{"num_hidden_layers": 11, "head_dim": 64, "vocab_size": 2048, "norm": "layernorm", "tie_word_embeddings": true, "init": "trunc", "init_std_up": 0.0269, "beta1": 0.95, "beta2": 0.95, "schedule": "wsd", "decay_shape": "linear", "max_steps": 4725}
Each number is 500 + 25 x the weight over the matrix's rms, rounded and kept within 0 to 999. Layers, rows and columns count from 0. Numbers have three digits each.

# layer 4 MLP up, 320x128, rms 0.263, rows 306-319, columns 64-127
522502512535522514530527492462507479537505480490519503506511499498501496476510500504477498502536511504540469506495540527496517493462484470481518543490464517500473481502468511487468518509545507
494497498500457507486468496504537512529516509489537517482471516521508491513507498499531550511496492489496475507542495483503486491544511452486511474482524489467530461481498519495498485464527528
527521505525519528494508491519490493534516505552497538440511479456499551474487472480544482513447491468459488478511518493552512561511472489510523505505488429441489474504536488529517562517520521
477464508525499517495533476489511506520524472483536496514465494484510512478513481482472495507468504533511510463494509469525485516509511517523488513507524513491531518532496459460494497498510475
488531495534486482452478504519507506504473506522510490516482465511536536501454506484535492483487454537471497510464451510514503512515511505467475472498514448480448495482508494505421466478535510
489473508484495492485512497506503450496522518436506454543472461478455487419510479507528475551534476521565513477527529504501507479516533464505521531505554525486492550554536506497578471529508445
551538550488518500508475462496486496523497503530491508527525497475479494533492535474504459495489499503561521443481510492514486465490507525526526494506484480505523494469484525464515512477485561
508516508523508476507466512496520525486474492534512483515505505505452535475508532498505514487507477473484508495491502450514431475515474486513532506512529483501509542478523510481466545534514515
494498525529506510474510485528507484469457485502509476514504519515467490525496484506480503524464482490510502510505491505458490531496462504466503532461464493515484537495520522490507504445518492
505445493494480510404519490503521512499470535508493484506508489519506486555541497478458499462504496493530490497507516523480507492492515526480521547554501531499469484517545539479510464475499495
514523446485479487485483526507474501470469494472416518496481525492488534537539497486542462541535484518545491503510459468504436531468498481486511496519488509506505492459499534519479523499532496
490505489434536486491488548505514520499501514516548542514499561516495524522531491450516513505529515502528523481523495491474529503514510488474502487462499483460493504515540511507486512493522507
482487491541511492581503540491495489537481428498527506481468503506524510495526517448493504487494453486491516504472497493522498491522499541499496510517519532491510528515540512526471495450498518
499498468531535440530528488485490517495484506548501530507527468483495536532543479477511511515478542532483497509482529510470485504517534497498511510480527535511530495529500414501481502493525472
# layer 4 MLP down (transposed), 320x128, rms 0.196, rows 306-319, columns 64-127
496486470505504514475519440485520558509497493507507496509525521524522510516520482483493448509477482508485483477507475513519525477494514487459495466512495493536491505477517506492551500487499524
469517495479453500529468471515488506516504493499533504478504500482525487535522519554497452511522528498496486531551518487504504545496504491506475508534513472497447486512509491486485544492525529
513508484529503521500509536473508476481492530476479516510532519528535421525500467503475475561536499527508481505502475514531502508490523498558539531448507515457559516494522490515576501453530485
504487455501549524495531482489469525535487510505489518480490506510523485458454520485476490531546555491499469485467526473503482463513527519503528527505511461503491502513529485459515510463540502
498493492492517500494517471478535464517472492514520500528470514467491549493497504522496504505532517522500514472489468506469486494494495503537486499516505502526521494497504522514543536515486543
520510480469489503537491521442527501453459498490524490494517498511506483515536515475522522477527512513495523541475504477530476483511503474471508530501498503552560555494503478552510509525540497
516510499538487463465496484514520546470511505493470500510500529461498510497509532527524510498473540498539501543469495501475524506519520475511540500495528499521502532506498481516532518511536470
493510502499482496492537499553532509489477500493483469498500499542508404520471476469497500539469526496539500504516506481513530507498491531542526507508536478498510468488538512505499468500500467
502492520450486456459484455485512535503523504481543523485488516561489507486523450521487458478489510486533528509462505520517512500524462502501467452466501487479498508481512501499461502499448532
528512477531526557467580507499524526507542500480517521527518507530509493489471489517507536452503496492498519517498519573494498511533473561510491464511533496531483429515519514527513510468450504
488514556490487523452500471499485509473487487493479484481508468504480483525514512487506552499495513515508474488476465488500500485507541467543503475504449460498537489472537516479503455499529520
528450478514486500519505467478492484500508496522516506526453520498464496527535531504473477529477528504514502498538516544540520423509515527473467522568483482496528496488511551535441501483497465
469484493459519503479477514513491471455542514476482476499509476513517488522461461486463475515476527518528514505525487493508493471487540465485556487510506487512512469492486486514514473535517491
501503514445481508484525479520467494512537510492489474482533507476512497523507484518516520540513509542501503480538491510508463510478500529473493500530496530514489500503518488519531519455491467
# layer 4 MLP gate, 320x128, rms 0.29, rows 307-319, columns 64-127
528451504465499486493509533523497506489502504501484483495465508512527524514484497532495499479502492482471501485489451506531508561510466521529510470496501495499486495530550466469500523509501468
530477523504512470487496526434537472496519550473498495515512516501431529497541499498497542516462492486489480513454447519583503498471518502474477520537455489461477508531500517474493499538481457
524514498518470530496500449547493514496535475485469516446498502497514505533486549550486473532543467490526485507526513496506500494480517469511453509519478492503486514478528475508483466467483524
509523520535468491478525495490537500497523517521515533499515471523495484448476480515520474501462454536521515481504481528496511532485534474488485496497437499484472535538500491493468481497534473
467477483442515506507499524475533530486498543480471466508487536460545531521595509516509486492516509511480494511520481543463507486533459526534478533500494483482506452511505470510504462485493531
471488480466511522533521513515489475511489519494530522496520483523540475500524512538528517479522482509522509483466520527516480504478533466507481474511475498481524470535449484513496490480503508
497496474552460509502515504493487549534448535457459495504493569523498526506510460502505470502510498500489506523552508501543514505486513524490510499506492507460490502448517506517500455458501462
567495494501524521555514520478548485520489474520495546466502451509489454499501507491504469508541486448513474482465502510474484480464500519528508513494467477493480536498469489515538497534518509
509521533507487462478513527480498520452521493491486491486492497522522513519505491518499491535498531457520479500537475527555486499576530513491483506494493468472477501518494456469491492509523516
491511530528480500486477467500459488480479498501476532530476485489538485513525489490510493501493479487482514534453504520478492463481452508497467505533503492541477481474506507531518506460523492
479467474496518459487513506536536501493535524486516522433521518511480479485487503560506520526476498474476467497510463519461552513511492499499500505487495492531453518473500463510522492515473481
509479472489535555501466490523535495546502534467489477508484506505479519517439541532508506529450484446512475462482492493503529487516500517496483514487494473537460527479517529512527476507493486
491529504519511504524522489463468501536506504495504503518505429481503513478492489506482489546497491483515538513486462507530481463490502562508516493512497488509486497496471548507481478497456476